config.yaml
activation: "swiglu"
init_std_qkv: 0.0509
lr: 0.00949
Each number is 128 + 32 x the weight over its row's rms, rounded and kept within 0 to 255. Layers, rows and columns count from 0. Numbers have three digits each. The size before them is the row's rms in percent of the matrix's.

# layer 7 attention query, 128x128, rms 0.123, rows 63,95,127, columns 64-127
090:142140098132113172165165041141151119124131139099151150136121079175116164147141140125208115142086167147086149172157128107211108111091177107158160047157182132098155131105132088117143165139115140
169:111140131104124183168131133212156116138164075134134134139158092140103140096109128096171113169057136149132205157143116154127155208064185080175123133091135121070100142075127103098126135150116146
094:119120125059137146112138131165138157074151107149127085128120056089107156082109095104128116138117043108055125146182107094054174143109129075121170129141124087045139138088138124142101126136139104
# layer 7 attention key, 32x128, rms 0.137, rows 31, columns 64-127
125:194098135113095177095169145127133155121130065095173072173168089143112172085107139133152094183098070204118136155124109111171211160133195119103153100127127118121151184108114146115081119107110128
# layer 7 attention value, 32x128, rms 0.16, rows 0-31, columns 64-127
098:149095085066149137104116124116150148116092058094154100096067153134118097180151175078160110129135092197050172080148141137122140055142104140140142126122106188147124067141194120146120137087116148
105:114143117131094156170162163122091162136184126109143143110177123198105181136133108182180113139098154131111112093108134151131117154131133084126110096105109160121150127116126070143124063146163176
100:123134165109087088104119161179126134162142188150184217113094101081174144155159158117137128144132164157096145085177150154130146124127186087060042102174135073161132080164126128183152137112195152
103:169076142208088117088148166190118100095101164122047157088134119107124133136126072105105126133069173091116158049168115137175119178096111171174135093158173139133080150138102138116138116141110143
097:147159079173124165136137135116104080206132124125128102168082140129070107075131163198207145207161072139104092118106152160173130145140098075125109142100115104158077104118126121072138161173177193
098:082077209153153119143081146151134147169186141146167097128117124154111071141088075152118126109138132129154167124112099161143191066149097164128170131092104168138141098109137162118150103101142142
099:165107148122148070120112098162103103083083130152189119134084106112107143108034133112135114161170193108114154090131119163107129145105133090157116135120110191183148161159131136145158139084101097
101:158102103162094161163173074146169102081124085211137115112113122133074137118178159110087082170081123114147179139090113197089143115138127168154121147049117110169103062122141149154174109126149120
099:097121080141144157136102118100088153111120133186135135171077148084125090132113130173071157131113089074108134069184164176087094143115112149158182090084152124081143154146114149133076196107155118
101:107076086147130133085091080124104126092172174079118144158090130064120140070138144105178129104130115116153135135138151108165180143154136081137094145100158204085115159131102118111147144120138132
105:146138068136156143144167089158118085158118143085131141092165154081136152115124166162118126153069071070113139130150162111129100131057141134113201180157120126183149129116097152154157139149139177
101:134115090130121118097182119160096138173129161117109152116099123143138168098106081117142116127154155150166122140032172117130126173087150088082129106173123090084159166172179111093170168104134071
105:093156135062134190155140109115077124198106184102136122145124117115162107115139159110178115139136134188164121135139126124182095061162147115125125111085186098121114122184105143158108148082121106
099:080099125128082080090118135099080166087114109139114143076087121160163147113104117082108142113150098139143145190139068200138168123197119113101135161167139081137173082159097149116110128161134230
097:172149103168116123108140105156110180169117116139105128143159093054115112154150105126114181118123130142108058174143096152142127177101086127082068156084121117128123149120086045134211086115151110
092:133114152165130126126125158138123095069097206170124068099158118134094123081178134099093092108110144151143112168081179119134127128185139122164202101122207149113108114074097120137122111111135146
101:125139163129163161029103129120147125138135128153164146113150098129144126126135135122164108074105121089065120190111115180138068185120089125094087120143148154148130155169162182120117171090120159
100:066134165098137146080068088069100159128131130128113126067185093118155109110131180132084103103140133095135143126103088143116131185088209131095065071182136151136057090149084080118166092151107153
098:137139163112102119141105104099169078108156132157107173158122070075088196157083116113163204113111123122109182106050097169165072094097162145100126125114136136106175077099134101129181090161079160
095:118167103131133138212108153074016114051106175105158127125136125116123091166157154117123127147138094104154121130119123085117102131133145175076134165151147144145090161133170110119133122163147177
102:105112143127135131133142106141079089160064097097146170095169100113094088092067151135110085109135143083119098190190119127113093142206083177128156138099067127112117161100131112162138109126170089
094:107136101145085158101108099156105071129085162104119178130101180105115146125104103159080113163123139135116111114128076079147191127101183121208158135117127159151122042169119182099106174120100102
100:152056090159037110146051102111129108105159117181102088151134206127137135137145117161097127100130106194145128106119119136168149176140112097081129092169099118099187104124158103138047094120095123
102:148132114134109126084148202095110144190165143157128124093133118103045126096107048111098134163033124136134133088138110096150103098124158120118101106140092103110210105190093129154131140150101150
100:101068105159142151158116151100140089088141152105174103119123149107153098075150130108102151153147140138148134078115149141133072150179113071150121120090107088224136093122067139168082068064163097
100:079150127159170119120079190158096099203106102142135096142164109093151133101159126106154158061143166117109154110081036133113189109110098176110163063122186088129124104108140090106133170105138181
106:078083062150112132117148121056181121087085089121159146105115080171150152097085106112141163083222176151117174112162132185115119149115172136165104117144109178176127140107088151128098180126104125
100:126159139091150130102137141162089120128217097126094113114105091100136144118222127099085153092171130113109121096150108104172129196173106108126153102126134074123128073158096138134149106121110062
106:130156149143119112118173209142140181093148058038093089160093161113104129147102111163111095090155110102146096143089133138132069166119135135152148125130155181108118151139104154127178165110095125
094:156156144096170174127150130095165135114108126170114147154103136097130050078116142150059141101142184140121185074091113153109114094104122115149127109191114122119141155126111095064101085156201087
101:119093121160119163134196106135144085122102129143071085060090115114157145144162130145195190109147097183110044145122169141124109141101105153160128141170148135151103112191144110122123151065120163
102:129174146150105158187158132116128172092115109154084143069109124146058115118109180109123179049093086134118164092080106159140174133154114146112116132084115177079113162162098105125119172103152102
# layer 7 attention output (transposed), 128x128, rms 0.165, rows 0-127, columns 64-127
093:077115099079151119173149109122156174043112126098133138076149118107135161116117097093186109169069168201069192117102134127086169115157102096124170106096126184110104169155133103130146079110106160
095:164155100113089088127065159067135141149106086176122144165150087091129100167213073182113164085182077161117119096127071132130162120169115180098159122156114115057070147132138113121117102152149123
091:132149142097132103092134156104119110124082146137159150088125069132063074155097076128129104187090142115018099161156097175189165173098123071113086129128078089089155199130067146188135098154130126
111:178124102143151057118119093137160093130124161190166168109122074173145120045193206122153108173138121092139174135155109125169153030082113089103112045128112148090116165097131132136079169153133139
097:154133086090156145152144132129168110127126091153078135126094089122153098148125078119082100068100128097102113066136105108189151214164103167138155156098142126108127129087126106098128175175152170
111:158151168121135140146101082163089111135190163096118175161130184100167128120115145163101130131145144130078171074165139143156134085145142164068168117093072064122129109105157105052124137131095119
098:163139132116129123162219139104110098051114187095114110114096104126124153185045156118100124208131117151112114090130147147075133172083137063155140112160181123165134139125117111046182078116107095
091:138142125098095099171171122120070158118140088140145181114160119109087082185170147122180134160160098129098118108104111129161168114116083077107132172074154146115130122062119117108139121100135136
090:116088130107142155162130132156174168074125140114127160134148055125172126079203123180109136166100174152138186086170150126075143155142145085131111171124136121107156157137170096189080157088117129
112:123105147060101118108166087166095131126157143163133183161064080080146139055119098132160112124102134143189176089158129141084166134107124070139110137098136087117152125153137102150170124135088098
084:140107178122108101071136074153188085134122201064126154064142104084214134113104144160145092151158116082114139131108139135150131192077127096142089124071127094097131122140132171119138161150104124
106:097094153104100098114142141184125146101109072123173145158161121111046140182084067174131131099139092167136126133109131082069102147035145094138105171116156091124100142112142086137099089102138110
086:125158108135116166155182072059137103129108137119134133094185161110180150122098175145099155095092170188150154076167100174121138130162149115141133140127146103103105121113148082097193112178048125
095:154183159156104119083152189089108087138128127149149110068095084163108119140164163190180134233163126169112135141132095141187171113136117189070116122129127110143118090169102110145135181079137110
105:146099074051103071171118147126118124131160122104117140156107107120110132161161193154085101137209093137166087101092161100165117154072141145111180107107123104178192150091121106111156171134166104
088:151060123164148127069127134148045148078146096201118074216101123101126145163162093104179137095192108153199147158120111119078151111116102123120139112140127084152149158105138132116090081150131106
113:162123166068147066129101084175177129143106151130200160181156138126099120085080123116149151138111124073109147103145159148177109126074123125125075136097139106164119146160148145144187134116151136
106:124067132132089106053089128168129122176063150109133102130110113114122123099129150109134125101184040099166168177128111123136112143112154136131112128093137117101064143170091189161171069164128149
094:112110121127138091193099153170174159130156113094128104142164088108131115174096053120115093143053138088065102148141105118079158150054143136069135107124129145120127169169129141145092160148129078
093:102082142137170145149120097125130128122110121150183030135101121117120116148065113079148157099093118076196174131146169123173106117179087135153095166171181140178171116173164126136110145144144156
111:105165130114151155072166123147147106075092129148111114161109154156150190034033170156074130148125146171137098137133084184148124135175101122177119119130064135112104152123165117103113111072153150
095:162125115149151102133102144160159102115148150167144164136129075163110096113090090091158092138086142085123168107156117133137156185137108162189094117120145100168198122066068131074102194133154120
094:157207118081160090156126073095136121168175129151074154095137155126126071119160125186107136130139110118154052119100090135148116113101070127131113134122068147096156115087164133152120145132130198
098:116163112097090109111074144088148148149116122224139128147106124088143133110135091127115121060081129138106099096167135086101082134119185132084104149170129117090139128167087159211134151123103144
122:153126100111147195100161079092134106086072172150157074128110143132136113167108150148097149164094156098103121167111091153133170132100124075133139093170114103130183132134087093142092122164138101
101:027138113137139177136158200160098091132140153102134127137114136124157170138080111120090140093110055103047107100151090138112170120144176167041163129115073128107140156173086163093180143161073136
097:123097106114101164144124092082126138130109100106134115153105063101136145105146151116143121104131131141076165105086186108101125186140151096122107117140191122111140090163098144182110163129144138
097:134156124117102171101141220136088132112108141177125169074089087113152110166176144099157133119111154099188111079173108114135140099112152092107141146125129131115127145153136100149094097112098132
097:173146117124090153147124119140078177125118165106140113168114171139087142105162164186145113142143145110127120132084170119102122063158182136159150114149101038176165176111129093086049169130112113
106:119076128129079191132110110132130115086079056120135099173129140155137124136165144169100148095190095136127145082132130080066139095135147090097134105141142113097081144092094139109078052129187078
094:117074154133151106084209165171150120146110119136137041116132113141110179118129130155115138164112125129142106114080142144175140106122158112155106148075125113166080126135171123101149122199170100
107:118157140132133150132138153150074164153066120158096116098053138139122151067134142106127169124164133132134122112096139180093087069160159131134128182082099124102155125128137196219158120162182164
082:108111095197120132123156124169143117145169135117108085096115124147111123109144117095110149057116122158168110088128183132150161126121073150139082101186154100093052130139145199101180169166180099
079:149090186112106130171172153155132157162119139091121121105088161149102143146109178106196123151125161133161106128168166116202123131149162054144124121084130103121183138098135144123125154139120174
078:121154131198105196144128144140137152116114144043159088094131161113130142120090138130123148082066145117121116096145197119159147131188150104184099121133202135078069096117165087172112140117113149
085:093145134136134182115101137134001203130100137101153112166113191064071150125066121108107163111139148161113163118068147117080043145121072127135148117105130135082096105125167096100096170114132060
089:113176126113158093126098195061135124073156172169211153129185101145130127125140145189134144123122129112124129141160100141092043085111089118167106158158175149115118081157163101151135120047123125
086:121130085180139133117073141037170153120099133177122112187145100083131122112111153118159087100137126114156119185092092145066122126119149096134113114114157190139153142152079136094134167089150139
076:126127124158147103097076090160115079192143135161144122109211097184121154139146132126072188118164152120118112120115134129147151128167086142095132111098116118134137099139131186170087196112193096
088:137103113128192073184117149132158123124089138205064112147085157160120165115144115127112153142113191132094120170121170127254124123109103164136094144139103087137125174125104105153135092161144111
090:163126097109115146115084152084140139154137114139067116127026179132154147172040124117129118142127098107174075160137081096203155106139190093088131103137102146101095106106111195123157110146174130
089:143123135202109146170155126174108137151142143098174104064094131124113091155125068113145177110091143131094065128122130147154136117150083164133085183169137106147117137128121136130141074155110146
096:167120164117169112104156129136155174107109127161109111075160149113083098132189151095154094097142051188135105118153133137254112114111192106157141080128140084126170119128134142126115156137110182
093:193136114100165097163123070121123112129134156133147133127183108131167127061153132155119109096065167143107171105177189114128068088150107122091127124105101132082092096113098112112112146219138142
096:107101114073192106159153205176118190118065078105047118170168090150075151193126111121196109105125065123119131160084093131202155120041132127126123133131136130145126164128065153094073135135137152
080:074103100139145114156099121116177093067123176163130113133144104096161129096120146123105145077161117113113124077143091076096088132130151116156131105118107164082068114108176143102105090182194112
097:130145137158144144093121093121136111141131146157090104138096164054130068106118122109146109159163090107111123129128146168150147138158151155102093106110124154136118147108062152151162097074071160
088:111133127123127127136153180102161102142107200113192151083134137172153118103114142104123107093126104152107125113161117129111072132113115026132131094141162153147131065143113088088150199122121165
079:110151156168099132089155127171112136075157144169160129087135135103127089116167093094112142126183107114086162081149065122141138131157200162104106118138158163113163080063101080113072068105095140
097:163190164100109155138153157108145157127121115126134143135161142091122074143122131128087126131152149127152148104152189066056091121152158121116133099157126111155163115099094132132162162121184141
066:199182108098169133059172116093076129111129155160086108124122115117127165136121084138113102156097114148201155155122199114172141139159172166136127177135136112191104157112127148175188143086093118
090:153114106149143129139126133107141185107100158168095189141122117140151106081185130139220082115143091137111127125115126128190124111102131077183145094104115116021120122132062140171116135044089148
087:143143137127157118188132111134143127099091134054173148110128144075155000154139147159128159117128126155176196131126074128131124150087173099124145083115161084087165159070102132095149119126078175
073:105130107166112107171136103107165190150108112163148116107097139110131149114132142148156110140178150115106042177108183153104062122194175084073132155130134093104105115146133112093127109106122110
089:158126177115098145117150105153168104178102089111149101165159064150191149121154132132157105189118065097084170167123142061180152121112142116130148117119160134051139162161146144094118149164158118
087:117120120146165086145137120087188094087158151102091105167145086138151123142142127099156157124108117096102135180120040213160120105152160125131117085156203132106217114156071126070150121112099130
084:093184097104141105145130160128132140176161102132131153121107141111140107097124075187119152084170064040099077144185084167095111119108078158092152104128112182112080070154146145117151118070156143
092:190156147109136205159104112086148193134090077099058120117206132170152111080119171093183119157113124156144165150097105176211142145108101119137150124109129081123127165159095176090158102100171171
086:167166169143125118112110105119120145111113131160100090108145162147085099042110114113095068104110139165156105138172116139159073111139178118125131126124091128075117086079200112135160127112103163
086:109145106126182153147088083130179126131136154103128120129134124206136189113077160097089118159166115190157105124146104159202126078074125099077167122101120112144203122134106124089142168080167150
086:145149147156099111141115153182107128165112035078118128111108090100142089090116152145163167142121138154149145141138100147094180125092113061138125132074145140093117099116169190126120068074116132
082:100178128148116096107133152141178128166072177090178120064076088132108123172137139144149142201122107154119105125136070105149135182099133164129101134111112138079154133131160125151069114140146136
085:170080112131091113149078028125150130081148108106151150225133093170093125101113139091155125124093121114112139189130104107167140182100148132105196114140176108135183105165139133111075132064087126
083:096128089106125115145093138118122096117198112134134136186186117090144102188124164136130107143158136149134096146064168096032151180176044169145138100176164144185103116133123122109139132096092100
130:095164095138112108123114141102169143102084172121131156119122162117106137177116141182126159211107117133104114170115148178150110135137158096158080168139096106160147090147171117192150154089179091
138:118134154130124081131148099112131153137122097145112087095120156103092132120068098147129136122083146114128090169039107150127071174079152139157078150089117150132142122144110173127115157097212167
128:137089141161179120114109096130063125123142126177076131091051190118169173123145141099150129181178187103169123094099109156111128075160158100116187120106134093131163096152105094155134163189127121
116:158079158125080170139115119153147115142142118123084113139145179080171144117126145209103102110127126151141115121185133142124176163123146166073115195060085143115098130049125166131138152156089126
137:152108057184125173144114085154130134137090175075112113094105122092129121080185194125162109152165127108107165173104170128170123139141172132187127132120129079087092089063083117113091150145122147
113:136191137109106163093151149121159139127104095157084125082093126169136202136093193128118089136149124148172120149105170171162142093127105109145173141140150086147168119155191148156219175152147139
127:084101147148078113110131145140152113170143073114168137055091115141129125140142127148162107111077119133119142194122131105153116130122112115080166166090134128094135089108154061161070163080142131
135:106079137110086125093172099169107125100159147154121124126132043126124143089107166125133104119119113070187126137100146131127143185179081159179143124163143160128087095150181161104197097156077118
127:087074163122218120061149133138128100068116177080171103093106137103121141165042150124106132172133122054120157140086172141097140141091103101152124081091133084133133106099142160118119157114098117
112:143106110222097067051084168168167157154121144184173117156114118152114107114110180137146125138150110138140189123153104090115099055120147135140085093140116138188117153177076122075170138111094130
136:087148136161051114189141149037128145136126090130109139102169145134129118151085153136135147114123073159144137133112130069059117130107164190088151185171149173129171130065172124128134148148128125
140:161161170155109166101139150174081136131091134068098115126109160141081134144089121107165115118165099134188122182128110129219142185144140106157132167076098084119135131117090102140136114103126105
130:138093207174188123102072115115112146141118160146160142149166170137186102089151156108169130179130144096197132149142118125188146131140167120157094137128128123112093135120124131139065098076127155
126:065126097120142115150150095098108190087130117100124168164129141106100116148107071130101108118147144081143116164088180166136156126125152101149149088146160056171183172115093139151124174109149147
123:128096174139200153147080114154163089138123093106149180141122109123106114125132048178100101120110165094137140145156126121171092104119129111140092114154144112118111169172084092100139092142153042
115:158148125109145139126155155125170171123126112163179143079123132098156084123156126121089182171207098104119134096104109121110173150205139129178160133134126090118141134156101196174143123135152159
108:119146201150150189107171146086166159119160128124082146124137108155135180126175135163125157174089111109170158155128133117120106068127135125085118149145152128124052067158132078152102209136145073
117:136147168106186145096170126110086103072149138174106156102107121110177120166145180143091130115120089132141125143136115138187180086111085121101129109141165077178085060102124094146121154145080129
138:143141131130124146087122109132102078107099080222142121122113156157161122076065120125154149131125149100155195148189122157140106147128124141173141128145125110140156167063149168096156097141199136
121:124153152145163133107116155119145122111140127106169139150178122112127160174091122111154152091156138130113112118067106159031079159169109121080108115132171155127181075108184138074130136089127158
125:180090131136103113132138095156090144136181068134181088090155100134124133073121061184110081072140123145126113102110146080062146077118031071142113107111184164106132126166114142170162128187116137
128:117154118153094110123122089159123105126082130099122107175102156104137113168019122120139143122136067139210158114106156139180171175105143138130108118098141139150097108118133101169144101106113124
133:141115121166136139124155215116085107109120072200108145142135162143138136205181124121112121091114164095151125124101207123158194182145123125137119130124122113129140141136132140168151186088100057
119:148159154083144093112148123134115137161180086052126195068093150133130191105143149168081096112159134138181090144106116131119093141151195103117175136097148103107126162106118099196163117140081114
116:119105040178091167129171109128190073094151142103101113073128083088123149098162181087113163142097131092144180083164140156105091160173168129138128065112113140176080092139130159129132114126132089
123:139140083108120078091122170106133116075126155126156186161197120116072152121175197112156145134116127096168124103103134135104146114036131104156103115124096153147142122114098074167119139076111142
126:117109108189135117159154184103160170145078123141145104141129099151095133149136143227151132127169147112160094107099124166088185071084095126160128112142120160128163131161173123085148178161141110
119:181097136127150116093116079162063132122183126122109113159118118075125156146057136117086135117201174176086151109127149118179120130157103062072158072115134149149088124154170150096147091193176139
131:127121091152138178171098132123102167127127124106123089206142157129144099176075077078105131099177127110117146154101138064075141165114126169105127125064118113172095167129130082102126161142099151
109:212132104098162110144125110163170167121154102156101149095144143129123114111088135051139103116110156115128132066093129126152117146084152120175127124154080127150187129123132155078112118123103093
137:091126175113080125156109165102145173099041157120148178110145111113144079163110119163119152074124104135133067077118212158161107176164149169156161113102087126130132135126128087167192128125144145
126:107031155138118103143110159122148092114133132101093152108077100137095162091179144161144157128063106137136182168098147158167168121092188076176102155126109079098154135135115133143109145133152112
083:100107112134155145189098076086184125107166089118120120114134126127133154115142124083096072139089138129101132159157172127181144105156122120145088112143165133167116134130122150118082174147135087
088:135111080100122134105094192119157066088125118127178101161156112135170151123130100189111155124157114138097115183154098120178174148115150164137154172130136135117120195131050139161136158139175121
080:144134096156176100150145140133038125157077101184052132101107183086113108167185122108107089106142134111115149138143082095175162110122154108165166114122061130127154202137129166128176106143134110
087:128110178120120060118119086150105076125115131181071123149188110118155108083151103157111121127132068098142147145144157086023146097086223151120131152099149137134178152127103137145131132114136157
087:139078134162072139149124131143110145125161067120136105162169144115157167104121161163109130111165158150166158189076139076047171149112138101122114103141144119121159092068104155122092109192103099
074:109087091112128146162140127203114118139121112169147120136066154144085102119106104119135107095119153105100116054150120172103098118146078047118159122124116098179150154116182152149151076107132144
091:141131088156109100132155129100138181112144143134120147162190066167167151088123136085151099140056193113126134142084123151031112095126148103085093149166143120136136114097104085146094181150115146
092:071148103122102154119177181134100129168090099130126129088124070095167137156150101147157132102180065079145096120141109110134191097168155132117128112116127107062094129153100130128141090106061103
074:077065123134121129127111201106149122116102119133128161085148179137099125148121172109146141120090118182160102140153121130077109149070112163133090150118120121083102113117133184101101157108126081
086:148165133137123138050119101136096106051146145097157113105102082098126122160081112159126135164137071134159161200081077070222166122095119117094140097145110117180131171107091127180159123139130134
076:107072154162123096118092074191113155143106106083112098136111135152116133135080122111146140140112057122179126105064125077161165152129103131130147202107094132139134189103178158169139166114148137
076:101161167163134118127145122163124155155129164076132149121131160112130103186092153165174127127174102109181116102118139099087153147143144160163116113078179172131155179145193145170113116108066187
085:096121151107129169085103098160112083152132145156134095118064153116147139146115151059158111141127120155121094135194113106119108118182165108119145182114128122038103145134142165104120051101178106
087:138105145145066061084150122179107157146157109159098121114093095116120170143117102116149039162182106082154096159113070101093118063145128107123103145115157094142137101167117112167159169142113140
088:139157140224175081117140143086125176074083147065080112119170058114107158152128107165149158121089162135095137195157129155152090048135099154110059152127138159120105158112094115163095176164132125
089:164128086126097081152184077110146153158152119189017094128116106144102106103136060084135114122079126097142118096105161093083116123111113122125169171125088151133144144116109168116144150191101132
078:105084154070137113125122126103179111117101116087099135129098136168110181074096055149054172191178130145157123160106120066116111170131115141120112166123100115126090122097123133098121179071197117
078:124139097146154125115105118112092139062138126124179177144152083100146124129194153147165084081088131175050110162094130133160166127142148174128085096107169121186130091138082096115111172185075146
078:116111184124067111085115141108176115124128068119122159133172164102147078094156166131120172136143162084169199135097128155135165121122090127153114112125150026111167132130156096090119137116099112
080:147129119098150113142159132116057102103111123132186077090167127143126188177126101113138129093124191107083112123132100100184110139136114123130090102153191127213126124085213117078068163153139117
072:106135171118114105123148150070179141150109143092074156136125148101104133087158120168099128157174106157111098139107088135098138155153129142137138089129148091102188073170195093116144183118086127
090:144189093154180194146102100113137130127108139074133082153121103117105135100133143142010115142134150174113178096143100124133125144145129128152166151155119111146142159109123136134141176135193130
082:167134084105137102148157177076091092131136114176109120073132233119060153100137112120142142096132204126115146153133139152138090118098112143132089073174109068161114141146115140139157148208185107
098:176160167134112098133136134149164145150150068166095133099129176146134141115151106152155117103167168131158131171116165079139089127112170073184147146143146101092072127122112116180155060134174129
083:140133152129113102158133146080141160133104127116167083107056126168151073141074137123105229122159140141101093059127171115107133113141145116131128153096122159140179157126188150108212121119100136
082:114172086140140147133141096096065100088090144173133163101125122067099121134170127158096079110123091101056130098165091105077143132088181158085114116103148147169099143142100106139096111158078150
088:123095080124170162169150168166171118138068093080182126124125096104123134194114139185151134121204161082123152126104172161081145126140074119112129099113134129147133164184126115106128102143156088
077:133106123117103152109119115140102129180158105070136108141062133118114115143175142142130096075165152094149092101117115154146138163121134113085191100154145135151118098186110110200135091143099188
084:149141077072162102149110140148133158112145113163090107129117156097108171140143154081111093092169117143175095156140085114147078091127142093113148107157166092135065151065103104103121106158074137
079:160117122160142162147091115111151189102207079126178122138169113123085137090161088106089133099115102091138141025076040106106133120127126133175151171127114183158103126118183160103072091116125152
081:117125144161130119149123114109155139120144149136069091083094132094190098125164143123198150105128154155174136132161157144071045149104157167082132110102134203179145093164149083135160124169112110
077:086069125081095133105114175144101148178176177126118116147019173140118083111137161103122160131115071091109174120185097177127120051064141122114115172139105126056120130125137134123135121124110143
# layer 7 MLP gate, 320x128, rms 0.162, rows 0-16, columns 64-127
084:143140111148116136123110148167106142120174106149105099161148172124141163084146181171154110112107126117116083135138088143114101116112179083140104183147137150173077104111146115103109128120149142
095:088127153083125089165153165137113197098076122083096134079140117149112132106175115167104097090134086105097105171073178178150125137129173193147130135116199095136120194114122116138164100146103195
093:129137173186202165150099139078102163096122122123123176169134158138113141179139160093120114100181104112091190154121070121066137136092201172199134124133077107172155174130103133166166188119082154
104:123115085148100184147118121157190112075176132101123123155127159106167176134155101145057081074116124147120058125089095198111115197100178110107138128175168101142151143129134095150163147085098152
100:115153131127107113120120114108102113118121120079103077027119105144110114145128131119122104101146080120138182102153136109096182137151124076112131124185124165223066150154121171143148163109093155
108:123097101129123114112144119090147161108182080134121208125061145117159129107118128096110149088060211149145165085197108158197115145067132198153146137108105117170156120097153182152111113141108083
125:162134118126098120141126169104108147142135116096133127150108181157153000102084163109118210083119074137106103141146163109095089145121141142147183177083147156086150128149139104132117081077106136
095:144132120114166086124143135075109172133179094126166139131133060124129153172138180106150180161130172099092115184121080104179100153046148096074111094153084102126129152136165105148137105165112106
100:155152205112182098190150129095142172097112100149104079183112153148121074140124097159136136112123157128114143062118118167136106121139146166135132095097174176133087133135132112120139152140157109
095:105110078120126105179163107102134188154121106153153181176131138176127140105095123125061116149109145099185118123149130136079131107127115182149130133184143140092116165062042158095107177111160099
087:203194151158139141100136136131140169165089129088084120083089198092097098139062149155102105109102082199138069147136153170148128179181123161174141134121086136142146177188096173143140092136106078
096:113161162147113127151146167097153141158115142083145106175130143119135093080109183135126122143127112133135126170112129078116130067135109131135152143134208118069142100130138178169160151076158083
097:153140153112072127182108143133160196143157109161110193109104104139094123114137038076139135119076143152143125165170163146139080134096142146131146176144127134085114073180106085176167125117106087
099:141099097176162183113157131107131162137119114175063157122102160105099156131077131144107144137112148106135090154132134182168152125132153207184141067041082129109110119117113150121126150181080096
109:147138123112154069122126122113185115145161138076164171126160139130149146157104160173094139112144166158109131140086183144138179139063179146100144103143197150155091180113142100093173127171120123
084:040120090106045101111089122116188089119107140097131138162095094102146101082128125128105134105129069086132141154117102129115166099140139143140158093166103121123121191100128152091088180161096146
101:152158154124109118192100130114129168154113101100164134122132107115113159135083168131105171072157152147157146077165109146093207068143105107127108105101121156108162106166109164117143190105162153
# layer 7 MLP up, 320x128, rms 0.165, rows 0-16, columns 64-127
085:130147166166117095095138121102157176119201134114126143176135117139116169078151115139129116128101180064076123131162139097086096089107149136066148110083103225150077118174133088182130227098074150
111:099095187175109117120151115092107102143133118127136101152131145145165165159090179103166149100128128152087132148153096128094038169155129120162134123110135157132135119076127143096163126184089170
111:194187095154112141139127094114122149150163118068127167086134151097121176120156181125081185155118132175152159092086139057123098146143106146044130148158106130087125152122104145188112161154156143
096:142137143106151143202083087153113116138116138116089126152084142188154163085124116109084182100109202076147120170109129163161102126119117171145138109141122122155120183196092089138175134066202086
100:145184124200108121080109103191182100139148175124154169153130141090176138121074103139138088182064149144100131108115130136125107086103131120146080131103126097113164169141184138119154136121072135
099:145154129080161121144146183125131088181137132125185143135122158136196122095121112105097099109108140129092153130123079050169066090119123167129167123152150105119157171144172147173142163145128140
119:192110091091109149099095112131171111120126157109060114103147100126130200132138128125160080138198133197130147074139146142144134123127104117141129060134081148100142124133155145099155153184098111
094:118124061141108121113105072153136133152076104128142119173112126135150128149117125159090163169068104112134100110133064193155108113120121095133141124108128042105128144146164152103085182126102211
097:161140164082151106126181113141110136160102167073141117112114124082106120163138136174077124155148141105147156118143131140084127160096132181116174142089183096129100123103089098163135178138166132
096:120157131105125106134132094131151144095101077173101077135113154230169104165159165176092124108153143175154112098154117080109121170231147102096148129139142105110135087142128142153102109140129121
082:112192159131176185140080145128167109097147130105129106136209116100077115156134130114180092106152121171123111070152167109065109136168117104145108141114141116123055105109095130160152118127125150
095:151105188119117064109151127065136162120138106171118114185129136125112174059129167161096128119155134101093090114105110093149156039191145169101119117144077157131145109073064182110158111120124129
094:156139048086155147138158107083145111106150116149135154097142177158134098124108154131166141135110090205050166101074119088170135153116113183131170139149163152157144107072114105067101143150124191
099:129131078098122107144142098117112127178155114106132123171100091139102104162144186154069148130178126131129145123138104171155050111089164158121088142149146154146155141111156119147115104103121130
102:114131157137107125137153129125119151112184159117127189122137154167077128143148091124077088143125148181171120155146151144111118183133080194101178090126149123107128130092172149078160122148159124
090:102093135134091155103184112133098097108161106110119158166088160117111107077101179135074100159102101149081086167116078160080180086099134114149110098125160175118127190135114032068103101096168077
104:130138144127141100095099124114143102121130135187129149108145156130143108133079136112122120122104113135140149156137143127162098158124124174128160125114196060077133071096142094145175073189110176
# layer 7 MLP down (transposed), 320x128, rms 0.16, rows 0-15, columns 64-127
092:131155112149148149075122133101126117104114138163110086103167166094111168221128093104194126131159109120211098155127106135112077107192106110177152108117132125148129119118116184165092133102184128
092:108127159120177121096169117150141144143102169144154067166130153089164169094088149083156186136166144104072081090121151146123179122164110093104076103148104142138127102086101121147148141172150118
111:188124134161122119168129088122151112191160108071151174136184176199083097123138136120136176133119175097131136124090206122099104153085109145160130123089113165091143120098120179170136123157095137
101:164121124129103101112152149137151181174118139127142135150166207117143094172089129130155146138112180074171085111160153065241171133166101176122114150165134161126105181068149136104159106138107178
094:112138119091130143162165126112092191130154073140097129192142139160139087157149130199104149114126150139144082105166097125049124116146082154090122184154065118093163097098149044153093086085183109
099:116129102132148082125090170142169122106150174055092155121160161117156161097062141109137102149116143141138102087095102122079111107112115190131124113137091166117098175067092140129096140131114139
115:118153157124141112115114143145086098147106143156110137124089134154070114120160203135181076153130186150124144108134076156106168105137163093130153159121092102156176124128159128056125172169103075
097:106181143087104052096137123159122130143128155103076107113163158110121093202091129114155064078094129143126063125130091119157117098142154153107124159093177179160171104124107177127146114144151118
097:150204139167083174169102135138147100127127133073175060146145133105139153156115120137172169111148171126146154095114146127164171108119141157141126142092158145101066140109170121090049105069121128
102:172124162129144107180114149156163132151119180162108104133086181142173187165094182152102093128178147096079155153161081131113149106134074148101120116162122107163148084113164139145121072146042130
098:140101108115097082145114136092134108120150108185144125103139062163128101115136064068120118161101161056120133148065119129102140130096146106118145186137121098103167119153127141169060187107192069
099:197120173140122049143125138152168120157120172123142110166145129186150126075145126155152127132132108188159161105075159170151157119101079157173108069147186106121162120124119189188108203075097123
099:122156148102081166130092035074103130108140189103129104130130144105146114185178145103074151134086128077084125129116167174183165117125137129083114100195161158139176152104104131132142119091145147
095:142104138147084146158080134070193108112067150094097118104205157147128153132189121129060147154097157113128165183106103106042142118125126136126144091073114185052130095104119127133170095180167141
100:130096151123111149123193099133177158173133123155110094128113144107089138058071182146214164171112082109207115142128117152090078136131075071169120131115162054146105074136127120118085148074152109
097:157191154121114086076095105144104086141099128133112121192128097086084107137133115125089169137186098134112083083087079131100106171162108137097111101186115110084120147136137163050112122137162165